config = dict(
    num_hidden_layers=15,
    hidden_size=320,
    num_attention_heads=5,
    num_key_value_heads=5,
    head_dim=64,
    intermediate_size=1280,
    vocab_size=8192,
    hidden_act='tanh_gelu',
    norm='layernorm',
    norm_place='pre',
    norm_eps=1e-05,
    positions='learned',
    qk_norm=False,
    attn_scale=0.125,
    bias='all',
    tie_word_embeddings=True,
    parallel_block=False,
    init='uniform',
    init_std_qkv=0.0273,
    init_std_o=0.0339,
    init_std_up=0.039,
    init_std_down=0.039,
    optimizer='muon_variant',
    learning_rate=0.0119,
    beta1=0.95,
    weight_decay=0.0,
    lr_head=0.00539,
    warmup_steps=200,
    schedule='wsd',
    decay_fraction=1.0,
    decay_shape='linear',
    final_lr_fraction=0.0,
    batch_tokens=65536,
    max_seq_len=384,
    doc_mask=True,
    train_tokens=495200000,
    max_steps=7557,
    dataset='wikipedia_en',
)
Each number is 500 + 25 x the weight over the matrix's rms, rounded and kept within 0 to 999. Layers, rows and columns count from 0. Numbers have three digits each.

# down: layer 4 MLP down (transposed), 1280x320, rms 0.039, rows 141-222, columns 160-239
# up: layer 4 MLP up, 1280x320, rms 0.039, rows 142-222, columns 160-239
down141:519456481465514513522492533479511537496480532523493498470520504497497507485527528549553479515502476489449514480481519496539499537510496530486503493474500482552536469510484522522516521486515477495483513470508495461479457522465512507527479541
up142:477458529512515473469504479522474510517494503466499530500530477512449483477533517492530481500497502509502476513522518534530517553440441476507520531458495488499506488471493470469502533499510508468475489511483492482542512544494534498533464538
down142:467472510459520486469518440459500470490553536525537513517554497437529490520495464470536474491469503514482492461493478501486488522528505465543522499536509489561496518467512460499491504551479502481511549519500506518547494484482489473489490531
up143:465549538495494481522511504511489451503516487521514501503520488511499531563490488479515511478496488501451519476507527488450513518551510503509493527472540466503485509514527484437466478497505473466542501437498509506520476526445500522458449522
down143:469508464484503542543530518520509539494483470485488481470498520495503473508490550533544460479474473467474493486530493484515464526456512490457468466505482464490509536472477485467457445535492534522510465480490479499494518483446474511507534520
up144:502492446460536510518463474501506487444529525490517505491497457460504513539479454512537499514490470509508469477507495553509488471510484545514491489451517508483507524524480507444506482509474528504502528505513530469527540478495513524441526490
down144:496490491531483499479515458461467478522506511499492505520482492505520489484494456489493497524456472539496475470544454529487429541509476494512503520493526458465508528498520522482483516485454504504557496533462528549497493488496498490502532492
up145:493516533510504560512504515527565502465509520477449529487457477518477521466524534494490512529509561520497523472522508483516518487474560487497537515463484513509519536442552489495515516509525499495505456514477550497494488474541498495473523550
down145:489488496500523528511504502546534535502530527473484518519439525492453503509482495487446512474489502519510531468485493521522482470460527478506504518496527521527476528440529501515538458535506479513513545447472485493485502546464492486466452483
up146:481504538491483494480502484473519499492466486480473527511523515500470472487502537497514522499498509525525530483496507506485542477492513488524500524511474533520529513449539493487502526458478461518502487521507507510494486516506505497523512489
down146:504513523497496499510502498506518511517508520511483482491521461488507489520501512506550473475584491538533506493494492511488513489549524482513486520531524455501501470510499493467510505464500481502469473505495500495490488461525493490498514486
up147:521531468515474544487489517506502539496480577528493517519488499518492471524493487475514480517511464465450462510429531505555498456510479508526460488488532517503460509502485497470483499529480531519499481453440504519480443463520456479489491524
down147:509487468471530504492507497493541510501527482497522462510510498520475489496501511519482522514516477533489480544491542459480491504497479476485525499480509509492507475499511492569537459502478498503501465487520491492475518526477490478498532477
up148:525474489486499479497488525486468546514499549470548494508536528432516488491498498495486468527463571503452473515519471530491477493480481549519525517489489464509543487470511509523490531511468472495501495494553486548526516494483512544506494544
down148:499499454486502569474459491443521487495470510479507514499491493510512490509486486478540477509506488506486496482467528503504506516453447474466453474461478516502529518497542507511458475526509496547501489503517555499501515509478497484485471516
up149:476512470485496467493506481477514502447487489501488468458532537522511491489519548488499502476505483487506488512504536482488471530538518500458471480536484506482491519505529520514475518500499540491480479473493493506498495483493523494504489506
down149:532524527477513490537479524490504461508475521482491515540483482499509503500512480536465468511528508496524501487480492533509503497493494478529497499484511509476493497472520502493565509488495502522480547520530498519506482493512536516503474471
up150:539493518487471493496474529515522469458463522445508497445445518483478523495471549475492513526511506476482517498500507493504515483480483466492487542481520472504445506489492502455510451489468524473489480530503512517527474495529475481481530527
down150:537532473541532489495465536503474500537516510460467516496519509500436522504514493561438541486500474541528572521490495513495495493524533462508541493496532522468497484520500481509478473478503470486538480518480504477505454547477502516489482487
up151:452455497489493499513472476567530519485495538488490496498480470473496476468482474486508502513504513523472533503508509582494494516483473507466488497485527492470509508450527529466521491520496567509475523503501472515476475538445475528527528537
down151:530484502524503505528457512496504523469534496559501482492468522475449495470499526472524478539497473464466545478441501502526497533531491520471498496518508514499486500540473496522516487506516491538455493514496524539428515513501506503520484515
up152:490546493516496479504525495511478515515490487541490465478484466500480490531485509471471495467495467491508502530506491507520457501505508471449517498466521490454538492513537503582508483520474521531508539476524457449471499555513488450501522526
down152:497434494474529496486495454472528515493478499534541504526503493468516449504526512493498478525497475483503497541490471554463508503523497534470507502529539440500478558502521519494514494449564472479528476490511490518484506499521472485500513518
up153:501454505542530495471500474490484518504505545486463502521517517551476547478517498531538520508525485463501498500488474528523505462438458548534480484460518491512480525476504483531516491473521545529477524477488507516535480487520487529520571494
down153:517532497469468480523508504517495539519496455508479481489472452472501498481489465456487535482481528467481533449530495467488527491510500499514506506463477471489529504518483479512479472536451509517491505463513503502497492503497502501479506548
up154:501518520510513502479519540485520520512468531502501498434483471482493466504506505482486510502505476522516498512496542509486528509491478485486489504502479519496525477482507507502508526506491530507482496494476497550502475476517509509471501491
down154:509474505492472482522517500498513440482551520486522488500494493513519494516460465528489501486505512495491482503493513451516496500493488488503492472512485485497480492503472520494488474541514533490505507532481510472487479470531464493512441475
up155:526462497489478496496467540495514461518521494506466505518524507491534503480452490476516497513499498487487465518521476472473523510494480476482497532511511494493495505475502544489487507515452544515523485492469520512537490507514526499516502516
down155:504477475486485488495517512501475530509481498550515486488505509534479487502518492514477521502488463509501467467510505515548528491465449491501511504476521483498508526499491493558468491528506506507513511509508509454465543482521486517525509475
up156:523458490531498490472520528510514523509540545550501563508502491475530506456495509482489488542514489503535482509545485485502530507483499444504533468498516518505436499441486544497520438480492517526519478501471493527496512510506515514525571518
down156:504506477520505479495488500493530518461462481473536528471502509506521570435520464478508536524461462510492522480531557489536496486497467537461503509524500466516522530511506511514490500484551519502496505465480474536490471449474471484530492501
up157:509506491505439459499493502525468510470476491508490483480484501502517492496526517485486527441515526523495502550481488507538496554509490466486521472510506502452468514521522495497487501529514455469564551479486501481493494529460484548503497511
down157:497438493477524507493516503510503502533492467472515499466490497533480517512515515502487489526464522499537458489504533450516537472462528519515495539500511503494523489498528484507515480458512559569472482501518498499502540470521492470470537514
up158:524474487472478512508512494487502512505456515519464494488496503510523483451474483493497499517528521455550517516480479509492469541509459488489473548507481538487496457527525504478493434512477516503484444512479492478477473518472488513537514482
down158:512513520503528567492514543480520502520503513538495476502481483508470494505555496525471505473499526470487530536465524489489520464553501459508532468501457466497476497539517474478503533473498465509498541531518485508504478512528471550509496477
up159:460474531512525532491509479457468500512545533511495536486488492500499471519430487522480474536467482532508546552472520490523415514493459458524531481527485505525523493467538537536518512512483519487497487531467509525461514479487533531557503444
down159:519483497523490471519435500550482510429571491538469503544484495507532448479494551488553518526501552512461483514446504482535541524483466539456460500531478493497487481510537458515559545496490509491462501512557496497446498489453491525497457507
up160:482491517474547521479483529499556548496496517498518484513527488487496474528501494511490513520512502499452518500511499527497501488509486471477497457494476512536503501520478506498457479509488489483464487501446474484472507477530513514490470493
down160:526499486491507493495488512471497505505550524518465491515504495520478534470519446499496509515500534555511501495538504508480474470478533497555488563451525435507484593485482505520470449531479512536498526480519498523501537515522536479509527508
up161:504518464466502491532484498469512487456511521525517479477505502470498484484478537487505447481512516487520525477481509500469518485492465500507497532473500558492500521490519475464501488535460497501484501491511531500449535520480475488495527464
down161:496486493469473511542476543510495519527535493537487495484504503502532457463524477506532505518489570497503451472502534473487473518508531502492479468534489494462479495539520508476465490497486537506498496487521504536485482466555495452514493493
up162:538526444507498456495502490524529502481515545549493459533505503511551494506446500511506460495533489471556504519455483532483525495513485514486492485498443464501497493486577513497528500479505460495500496544459483503515500510494471486440494494
down162:507465532463515514496489524492517483448532464481493502485439526458490485527498516486504490520492515530490484494511490498528492490446502534433497514504524491478536557522532506458492454535480486469505487496474476548490558530543490502505475505
up163:522534513495483505479461490502489530486488566499514549491493489492529486500499479496524513497497519490486502495554500556493479495510494506476476513487497518506505538477482464494519538506484495446534521481510472493512508483483549504529498500
down163:521518512535520520521506478506497514475487476524482500516468473490488462486498484484508504471517478493519555495493528490483521547468525494493494494489500502497492456486482500465477507515477508483517490541493476520506494503506452531487500486
up164:488515504517505495497537498477516444485501474531500476452525503537437499453456504503533512503491525481513507527500496509537524503486505496498513533474511525507505526465487473534511526509462473518505553474498579503505500492484465502491483510
down164:493496489500505508496536465516479488531484470485523478506490503496494524493520513482529530477485537503521471470508525503475498481503479522460487522518503504513526511465550512511480510510528536531524516514510475503505516505541508483531515525
up165:476495534493482504466466478480467505508508503475484552500433487540493512528503478502495492487505514497530461480506473502492468526521545478524466508550521491472478510525501496466467536488519482494502504480522534470539492510528485551479499492
down165:491516489488487480500524496513499499505461541535493505502499504466476524478503478499502472564531480492505517478524474550481508477516522499544536524499535507495510538499559523510514522532500508475486502475500490479544548513505510498455499506
up166:490497505494513521458510477471461519539502545535484506475515467449505487504537410525436484524483506520477501551486503511553569520478466512539513517451452490495526508459520502492515502469490520503494487467521493490480541465516490527490506507
down166:490503483507493466498494520516555553514523449468503454458504531464484461521523521496491501437462544532481494440475487520511467479476502529503528529457540505512512480496484453485487531515520519523548489530458493519407439491477501508517473454
up167:448475518477499489511477484460497459482508513480471525531512514493482524492496503484514508525509483513557515514498480480482497483472523499495499516484500515459490537493500489488454491503502497447505497548494489488504516499480535504504521514
down167:490514470496514503501485494514508474499495509478509458531508495492498499494528492517528473491550489474528502511469477475503520471514514487508494498516517485474521512464543524465506503501537477519489506548521479496488477505497519516500496498
up168:506512492514484498539503511491472529501501522531515485466530500499512473460491506474476490501450492486527503535549524488473503494474481501501535491473462515495515483531492455503521508525475506519482518520531514524490485484499503503507536493
down168:484522526492479486512515463519508472485485503492512521460482490508483492530523524502502487473504543501525521474541492465515482491464512532519503527485500510531511481523504494490498523494496482479475521482514507479490470509508519511512507541
up169:524511497485512470532496467524522521472547541555496472479543508458494534487480528490524521501536522588521488479495515468515495493524482469491522494549546471525484535498487478514443525485510465452505523514468538495489498465531516489559487464
down169:500530558483510538508502511479522505500453509478507505529516494514537487453523533527458523484486552520492484480469533495502467516521491496466538532522489430516496591488516479476509512511479514470477455558474478570510502469513556463527472505
up170:481489466536499518499516466463495444448490510532451483477500464497503453451488512532472500460487510484520532550506495478477491453475489512523512506517505533517510550501496493473502475513442496514460509495495497501480498470531494503536496515
down170:552494488466490494479470538538520505500525480485541496525487532475535491486499434468481476506460503501500485513539478504478534484538539483511479532508543496499481527554524459526498527505513516509504471536502500495510512526498468480436512476
up171:465492539520527489516560498494515509480492496496542505530545499480488510535480498465524482464502467501553473499518474503538505472522464483471530547537509506499468529500515493487607489496495480489505470460479502519533513503513478519500452532
down171:470496512504501522494475528503544518520489523522525503496529526515522494487511563556530479508494507498467520483462506504491422480526506521461445513512492476488481485514479531478521480486465485499491487533498481517455528531464551531472499487
up172:501498468527515493491510478524494509501512483444504518481512480489517556502548495495459532519529472505518496529512505491520506487457477496485533504567480459482475534503454482495554481486461446489475470490502482501469514535493526481523491481
down172:501491490549510481475505511507489521533483499461463493474487514499495470506507516492474467504521502580500519522508497529484524503487503516521519492490465506494483444509518518520486513478485484457499446547519526501494456516512513486496497460
up173:488524527504522490510532514486524503503496453446499514521498513508530482477491506499477579500497515483502481535498483506526454503497516519494516518494489492501498503486487497475527488419476519462527484469529442500478485487465491510493487524
down173:495504494443481480490497490485492506517490511488479509527508511431515524543473508484511488514535475511499491465517510515498488498492517459513536494523545456461484529490481517490494495481498443529475470508523487471539491497482502479462484505
up174:493481513508480502491472476525516468511527520452498516478475511492510510500520507478480500497464511516533456532465476494527477514499527440491484503548506480499492521507510523522461435471480486506470476505531457476475488508533515492540521501
down174:504482464454491472541474472482511501495522484540514481526507467481497520508558493498515485456507507466464525506494493492533505469532483443484486472473519499505537551489473493474513497507463491525493541532503551479487504518470532445504506505
up175:530511458497510492550529479461486507533530483506468495529450509478499512496517498507506517527516462493517482516504514492466512487535492484479516530485478521501505515523485490488501506545490520474462502505512503537509503490498487493512531477
down175:488484508483523522526484501478522528517477529543469501499455543506543520459487540497528535521517486501495532516513568511487477521527453541498478533455502491496511511499520540478525495528533548484513506483472509466491475478498485502491503483
up176:512557521530473481524521521505514493528477514488482494525493466491510461518536508517496550473512457535510520502492523513424485502470494515524577516509462538525460527490499514511510491484529456465502496517499479557499502508482493450475472505
down176:546513479539496473489505491486467550511530510479477499545512502529479500500498490477486523540452499511481551495476535518528526522493456525510543502479492479497502529496490535503494480510521539487467454479514511482497498471493481440490545484
up177:511516533517484498453509478472502512523498516493493526495521502513526511484466525548507535471468507475516492477463486522515519477481499483502522493475500483459502532509464534506500484516478470505499569501473438471546499501538487502505461475
down177:463503527521533467499511507495503526557483508512483496461508495450501507525496492504504486441475484521474507528511518508475449529499506514520521459525517532456468518532521505492507560517539478521439444454520492510501510443445497494499466489
up178:503540477494510442554529515492493543472476475476480478449501504509500530515511484493506503478490504515480496514486522504483491486504480521459506478503542495528480485555476491483500529499476472479503509464523511496489515501505503525535471464
down178:523462486532476545495507488503528485506560501526487511503499515468431475500496492479491522526464494503511525496530468500523488507475532474502507533479514515470504532490499514484470500523493523543490490460539517496490524510524497473488502500
up179:541545493496492494484492497504469502493508474551493540489485456496532505525506551507471481547505528499477535523540500520483526531506496489481524539451499480546505482491502475480501490476480440495506480498535458446509500526530481478509505519
down179:502509506510518495478551523503497482519520520486496510496487535539497471474509529497492512549506513488504494514482461531531511532511468526494468522516502480463471500474517485485502523526480478488509470476525476512505516525483482470509515491
up180:472529515520494488507572526556497533505507435549477487519541468517520482502522511499554492513551476521505496504500519528443499504504500504536501494503485453491507526458535538469504514452478461505458470524495498529516534493506519501513484485
down180:517502516538520535533512487471525504549493520464510473466460505545518477521483451485483508491465527497470513500472495497495494460513527496475561548492515525516491434482472512472497522485488487508555490540463505487508503495473580440518529476
up181:482498498508515493478526546529477489523472493497493490465490523515525546526500511504489540499510503466502460521503520544501525498484511508497481485510569480476533514518461514477524506481500519516487505557494482491522501478499479520504518467
down181:465504521530480517508494498508522499510488481484467532502502500506484498499492479506493506522528508493491483489473489509500534503512454475500480499527497480510523515506466511507484482489499455490481493480541501504488499496525476512495507511
up182:487487478508510513470523513497529477478517486479494526508542482515460543524467524470471490493488493514531506517485500476468499521550507471535540531488528539463533483535514480490501473508502491499530515496530529523517506470491516510503451525
down182:452465523548507465505509498552505511504579462466494522438496496482474516518511490499471515491463476471489479475477495476498500532508519496538507474508495502435496448495501504515511499513516527514492526442476481483475497513494472475486511469
up183:502475467502511513529471485519462499469486517484479525506493495543505510524541519484494530512497467473490473444491520458441537510487483501543476520499500475497506491481518478492517488492510521528533447524541471462528484480526535475492472525
down183:525511514530540475514503539442491529487511464538495515488523503485437481496486499497447464489496483513469476493511473520468496522487503488496463446499490540503509555532472500487534499457490482498461488464540511550518530483490471452491482528
up184:512524499462474459464532477472494472501486492528533507471532514505506518491537482511494499499512518485482528533513546503485497513479475514495492515512512513500529540526486490497488539497459500488482510523508510483474523477498527541530515489
down184:491480489467449485500530478473487476501496506504516486459552508542483464444487498497476487484490472525496500497501497439483546454479492498492448494525522476484494502518484535497547504508480510523488558529512485485498528514486511501527522448
up185:517506483489488505552442496503513501548463456475534483474458521504514464475486484431452511486514511572533544533499501583523578471458500479489472439516482498573451530512464482501551489496469569526469494469491503468506482513473496474490496505
down185:499527512497446476496520500478496502535510551467466492478501475472476445538491466484495509476505490476509544448449487507488537502521518457515537472527538482526502469504489452523499549475514486514501489507461484503489520493456495545471482460
up186:494516467512510523464533506525501490490504481479534449511491522482502492486451470469501470515479504471535494489522478480520496488491478496505497463477496480530531525497523482543530514508521552468516490484477529520496524504500470500497549508
down186:504534474532450541504499463494463519532477506488465495493514511566494499504513549515495506535509473499510488499476497483513489437500408517467542516527449487501505490483520481521512439499482488534529507530519474530472482463507498435492553494
up187:498495519489498512443518521499486498494460525510488536528495522529496526494478451517500517501519492425542530502460517458506501459474514486461489496522516463468483478457498518556505480472511512497513512469530454506444516510537540514496527499
down187:529484491511501507457532492533505502483490472448500500475475517494479503525517503503500504484500480503485478498449482498479531509481530526512489497558512518495459480540495496495452482469507461486504522461492492519502494503525477533505530491
up188:496480447487515487473469480498458480512521457523471522497510496468472456488475507544480470502514470539481529506489547516502470519496495487534488520490511543509451452465478529494495498536490487515522469493509505508475523542530471463473513539
down188:456512530491478492465501533535492458473484462494508513497521464504505525522512535485465500498529493506507527475478484546507486526493557501536483525545498460480488535467539534488513483537506514538481512485491505504491474443521476525476495489
up189:464493480494538479493527512509568519517508462462518491513503510489478474465524492517513484496502528509523514512505519492559508513503498506524499528480478539522526511498506521523535502448499505505480498467487523497484473525528511532498521449
down189:489493502500461519500490457471526472511487478525457523517495515489475488500477496442537494469468501513507502496506521504503490520501480503511483470487505480478517515480473506487475505568533524555522543522485506519463504520498503484508471488
up190:473497457459463490475530531506495516546542530484476477474462492475522533447535476538515469503520488434512475502527477541527517496476522501476481471517499471462490438465512513555485538468530462497484471490518520505497475499526475468493513465
down190:501474536514465487477544519519537469531519510505502500558502455480497487491532521516535459525569488486478500510532476479486466520471498472493515511484483537454481501488483474560469467480498500517554505488502494461490523463521506524522501500
up191:494439462484507545488516526511474496496478510546509486500515535458505499461507464485511516474489470473453481475467513504487510485528438504499503517516533513477430500469454467516514539512482566449494520503442496530564475534478500530504519518
down191:510471493474469551483511499469460542476460530527524525507494443478559531490496499473505396483538507522456505487463470503529500509558517510443477462522521507449501493521464468514506499507476528538485534478507558513565466436510541489477468496
up192:425486506457472519520494483500474510452483501516515460497475505515470466458542456479472484501498485461532508494549496477509485477519516523488506501491487484502514530497495500488479481523515550515523507474499481510474482493461483481572495515
down192:488502473491510508520536462477499513484469503511495508481531494484507481456505496522506530440503457490478510521574497513473456522459492494512523574499474474543508473495526496506456499513511506509467510475516461513498450526525508484480473482
up193:478514512480492512461474466522518507528475497494495475499549491451509495465476520517506500482472525504496486479499521489473563512476527501544532478442477497530484487456516487510495523512462513512506500476497458541483533503485525468524502513
down193:500496526479497487486552489476457483494494525472548469476503506510477540469536492485506496495470524478517466460521477521565484506499491468470482499468483517462483533534506539459475488546524498508526512524527516472468467533525510495451489498
up194:466492495496480521472508508501521480497466487488490529515529473472475477502487523530495503505511493540511503518491440507511536512506507465520475488498481493517474483513488520472453497524531547544474471482476521510482473499486505527519477483
down194:462505535464486495483487488531489482511454510546497476496508500527527478497508489476497519491482499496487485505493479469492495471480535455508468533512491494479487461493490478501526522523447489482526512504497465435506469532573477484467492518
up195:546517516445471448533453522466501532493527548502516519523484514499518506467485529529490494505495516461538479501463488528530521520513502480545505470507470521523508535513488501529480492499506478462457483546542502503493488524492479458535508494
down195:458526497493502514492481499525508500496483486489461483543486516499498496499475539513485501518481498498511509525539495530524503503508493484503523491505470465511509495510493482474481457468475528527509507546492506506511516499539525503576478473
up196:482517445493495538557478509483498491493497476497466471490509488488550528521499465456539549511472488515499516511522483516495436529521499496463490470442550540568475521520505503522496497548491504492495488514462487499502492560553483483476518507
down196:540518532490517503547551507489481496537502497512476511500538537496485535458456501478504494442485505479513533569550478490486477540499512505464484490511494469534494514504478497512451453551502516539504521516476481547487523523533525502483514515
up197:498513488496508485534477486495522494516520495521464490497512511572460524504444426439514517500509482462476545519504526491449478517516492502495510478475510528502478479503558524518513491539491483480447490460495478489467471548407493468517489527
down197:523465512478526530497524513454510526459520520484461535468480524507519477507499507492497516521487486509524530488505544460532497500477497494495484480533516496511473551496520525472502487509481499518444492466523485467521470480452493497482501508
up198:528522500490461510492477526533466469506511486475541528532474515466527508449498528523452472467506515468437537473465503553507499527487504495486534503471476541531472523475467503465535510480488552478528478491525489527556533488487529489526501518
down198:528493511473515478513462501529507477489506479502486526489489519489504548499478484534464471466490507500483527510467460520497491500460512471521521503481507535523501473531508479504546510493492494504449510504525514504548520441513513461490507522
up199:500533454500485524506550510474470495505502543538536479497537500513488522449477470487482472498515482512525480543535497494522493491493471528492474539538465530523510488469512477479476463484529546532523525496468483511435510524475500518523505546
down199:531566464548554462550505523462502500514501536506450557479512497504515527540498523492496526512506512527537517482555508493478472495477477514547572505506484478528462503521506524462468463474490489495481481520535492520500480494451518508499484509
up200:471551507508502483460482522483514487452491519502490540470542482446526495499509450460497534478499515513462450502534480523479534526491472521514520484495508497504460521506505513484477504480509497486509506516478456470508527501511517467504495496
down200:496489514494493511502478490482485496518516493539516469503494484493513508496521508504521493477481439519535480487509508492500460542487498498503498538527523519510517474501498520532483467494528487508498507529519509526511482498515540496477537512
up201:500472491492489541494478491457475526512520504481484538515473503517531506465500488524490459498481502512536491543494478470491536537470490490519497515464485495504485555513542497496545497511520542482506486517487482522534466505526530508472507489
down201:487503505518472475520513505502479516498480502559496516480543448531505493526513517471506508453491486477502492491511484494481539486497492566501487493530515488546531513461510452518472473479458500503461498526463496535478440488521470453522484503
up202:517564453499486520478484524450528478487469479487568509450501508532491518501487501528508528479502473487515543499491515518518544490504497523503542485478519492497494483504486508487515510514478493537513495490496527493521480491527535488488493522
down202:501499463447489497506506461501474500473524504506506499507500477505525534537488448500519491514482521479508548468500505532563514493453476483470496499507462538466489470532498482501514492514523514516460493552532508506534479479549502519504541538
up203:491503489481502468514455522521522538513515523526499535503501521513472488472501499523482517467530507475456461499553564502529522501536485466522492490521454527530521481444511474517517525463518535474507524536471506508454482491472476491416472493
down203:515546454480501544484521477501476471518513512515475487453457507522487496493502489487450482479513484523450551452536542547470489479472527486483526522484497558446530490523521457483536481523519477509517483494477527496513526530525494495496483488
up204:478510480478482490505493506473520477508502484473512504487548541507471511523502552505462486476488488490488502461549461491460524508514475494513512500475523507541440492523504532502488497471482457499523437521493501505505488547544504487520497512
down204:483509447487515473506514493478479550514471499512509533468506486477470460505458518501473524500491526483453526531511449488500495520558523472483461533501474483516523560500482493497496463477515487535529514509449508517486496557563494463496518512
up205:477463503508485509478537484509512494500558533472507497476431533506506500502494504527480507499511498489514510518519528483537444475466463536538503481499493541497490546462493480520511513508441487550505527499489495441523484503550491487523504463
down205:474539476493491521560511482502522503511511531497499509518480488456473482511510528545492474525538486484489469470533455536481499480492476536511493489488521497541478527447537517503496532492453497523540491466533480458540471505489497446513509497
up206:498486516470508519441477486461471467518472522484481551540523516564450509480507498516504513492527534464466447490503503505556507489514573475486517537475507519498516520519512486489510505531485492490520490476520508470474540550505462514507487518
down206:505513518531544508487476489488556489510504520483507527536502501473483438509561496508482502469535491536508491509498512510477495527528472471483501495459497492498480513481515511529473463481479486468533468466543486496490418542505442483517458516
up207:472518515476458496483479500501457535501530467462531515512489501526516510522479505485508520504535544438511522499569506510458525450515511487491506494503540526487479498543523468483545476546510494476517488479517495518518531498502497493494501543
down207:483520470514472501486476457486519488469488459488505529532450475504476521498504480548550467474568522475490531475531516503507494439475525503494478510499471528498494481494525477514518510522514501534516534466491470560517562503478507506482468503
up208:489499504501489488558487470501526492515484460488487480509486482508507512529517514496478505540494544506491486482481502526532460449493483499484525522481508503497521529533502492528526517512483540521467509492480526497488530490511470469496519492
down208:477513522510527464492482480478516479507480538524497466500487511499486478486459496546556511485515491514502498526504468487543462469501497515500493501455460512488493506499525503487466529523585497516505490511519487516485505517471494528482515505
up209:518511523510449492462501507489536501513499475526534480497500522514519500483467528491506490479485551495548481500480515497534471477528527505474499453477479500477511491524474472506486531490472471470482473475538501525514533488466508502499502488
down209:470508504479513490502461477499507490529484503481449500462470518505454519501500540487492513523466532487478458464562504480482497527514478508560510509538525541473515479517483497471457506477485514494485497539511548504485449516471505463490487475
up210:472501502512476519495540507567501525498525524508476547517516482472519481477514486498469497518475555524538502456502491494480494501465514497489490530504463510476509469492565480464485476490552524507503502474553468478543491497519525506502519494
down210:506495550480521480498478527493479543534512445538505506501520506483542513457506493495487476491509496532527476506507476526522497483489493478495508498482451484529506480480525499497528484470494500508499496482473482481490473556486501477513467503
up211:552492517537454485508506489529505473477500479465488497514494497486517497529536539508500492501475506534486487491501506518448525498467492494486492473515499475498518502513514459505504526482491522537458465520532479507521513445485489557509548500
down211:471488447526514553510513503494505516492490518508508520477523535512494513492477484534497480508503475462490456511526494462542473453483467491507485545480482521513470498464503546512478496558489517499517509508499571470492488510473502464521517490
up212:463493487547486485476476494483516483493492516543520532485505473489493479515535485515517474496492561515491458519513497464515490499531512514464487478540489466492497500506519480494486497488508529542485539544464529515517490481507540556477478478
down212:523495518519472459448505517515500524507528454485500505486493546497483498521488490521491489489512506511486465460501463498477497545542502494495501489531479513499495470439476472462512533495478472463522512537504491519468505513506440534481516464
up213:464510516509477481490489472494497462494502480463485505517470502487551525479524525517513510462493481485529490478514510527492494466522500516488466516565485483486451538473491459524494559521513451519503487527486483503521503460511475585517561441
down213:491483481487469532507504444501470475550501466511508485498476555534522479501541477498512533539516510526492556507495491526434493566459487487454534495516492530480520517444507472507503557495514486482473564507532462498509486555447503522520531520
up214:476456493467519491486506511495447475483519460491494513495498512515445473499511539512497509482455511514481504482484566474504470488471483483458488489474529516510480484506493523539515496504568571532536490472550476486540486503481478500541481538
down214:518494514482475503498502460473482492534541455503474526469477464533434467536462498495510538506450514508534481513533496553446504482519484446520491491524502472480477495544491513549524516487539517561491499499529453531523509511512488515485539482
up215:484460502460473476485506494511452490503485505495512473518515464506495499492528550477488537504505547523505525501526513554500512468490525514480487491504483503486464460523507464475517508501487509510515527512504464464493510481509516466469495547
down215:468522527469535509512525465497455499542461484516442478524500472539506496514499516522490521520518498512505502527491485498550551476463486452520523546461478475479512523493492529515484508469509516505468518491490464481538499454515443504516484498
up216:469428499509494513502491464543484574489505490520513501490539513464512494496495502455515470566506507519490521511506485497474452471507560501539546506503494514484443511490503522504462503462495480506514490497506460520482514539484574490468523441
down216:545485492537512497482470502487497504442462487531554502502444513514509503454476519471526496516525511521528535507465463506507503494508481488533491491507456514487492488497529517495487541525515513539475503506492487497524533466473462509439512581
up217:479490506542515475463451512507514478489507481494464479537539523544529479512475498535518533521498521449460508452513487478523463493487508523489504535501513496486492528518521495525520487496485499480477505490466476516510507479458534420495505508
down217:532519526531486492516489510460450451501511490468486479498491512488522497442557501521520484529530558522487516530506465529472549520485516479521505503506509493508476509531512475510479521533507519511503493492470527545518500517495528517501484543
up218:512531470512500513533500529499504529520499488486541491467541456466477484517480502509492477459517484503489488481546475479500478512521500504486509481547533470485491445511462516481499515482480440472525532487505480487511505515516495494504488462
down218:515491507482487496499496465496444526431491531469490487528524528555494512533514498489512499536510495514494487518475544487504537488557503496455485510546492498500502521546501523493537471506466505515426451523504488513504476480496466501517524488
up219:532419502486518512481406485475468505484511505509535527464555491486486495496496467497494469508492524498459463468521522483508471469508499521508537544457529455520520530491513500445516485483503557530502492491528445552460525527513511473473510456
down219:536421498498527477514433498461491536521528464525539525507492514494508465507499492478565494483478551514483451533539543527491437460510516480489540475503483499539525537510523448504528443486546562572479478477561479552528514474515506489504502505
up220:489505518479486528523490458488520476484475505483498514494490537524503517506480516495506502453482505489553476511545485499506508507441540486504486479506478531511502496488477513500508483450512503505513491451543524486537520522475528526520517485
down220:438456511480531512511498519527514504523486509486516454564494525517534495519479504478514456539475470497527508487507502491484514515478492502519491515495517482469516535514499551498471487508476543483481474470520513513471479493511495468539536532
up221:435493507493499491489490530480496486458505520524531486485485461476526495500540514513475532480513473497520508536507526490453501505521498496537493498526502555494504494508450463483496464510485480496501515502478511486498517501535472485517514456
down221:432490495532482476492476544513522531482469501496497488479518502494485468523505491484469549489525462490460472528477534478463509520538512486509470509497496525485534507526470515527548486534486470501505510485526480483507485502478483491494492469
up222:498530473482522468512490552480516468503513514506506471490518442456477463486522483521470514493493501433501490493488494489482529515528492478506514521525496511540530459495540451493535460476492439509463531480527524450511515517487519508495536482
down222:513475488498500551472501478529469540496555504537477466542480520566517514519502489488488494457497535489488506486493498529506497557514486501509512488456581508540492450487509519488502503502473498502519514491539512465493533512469516511500500563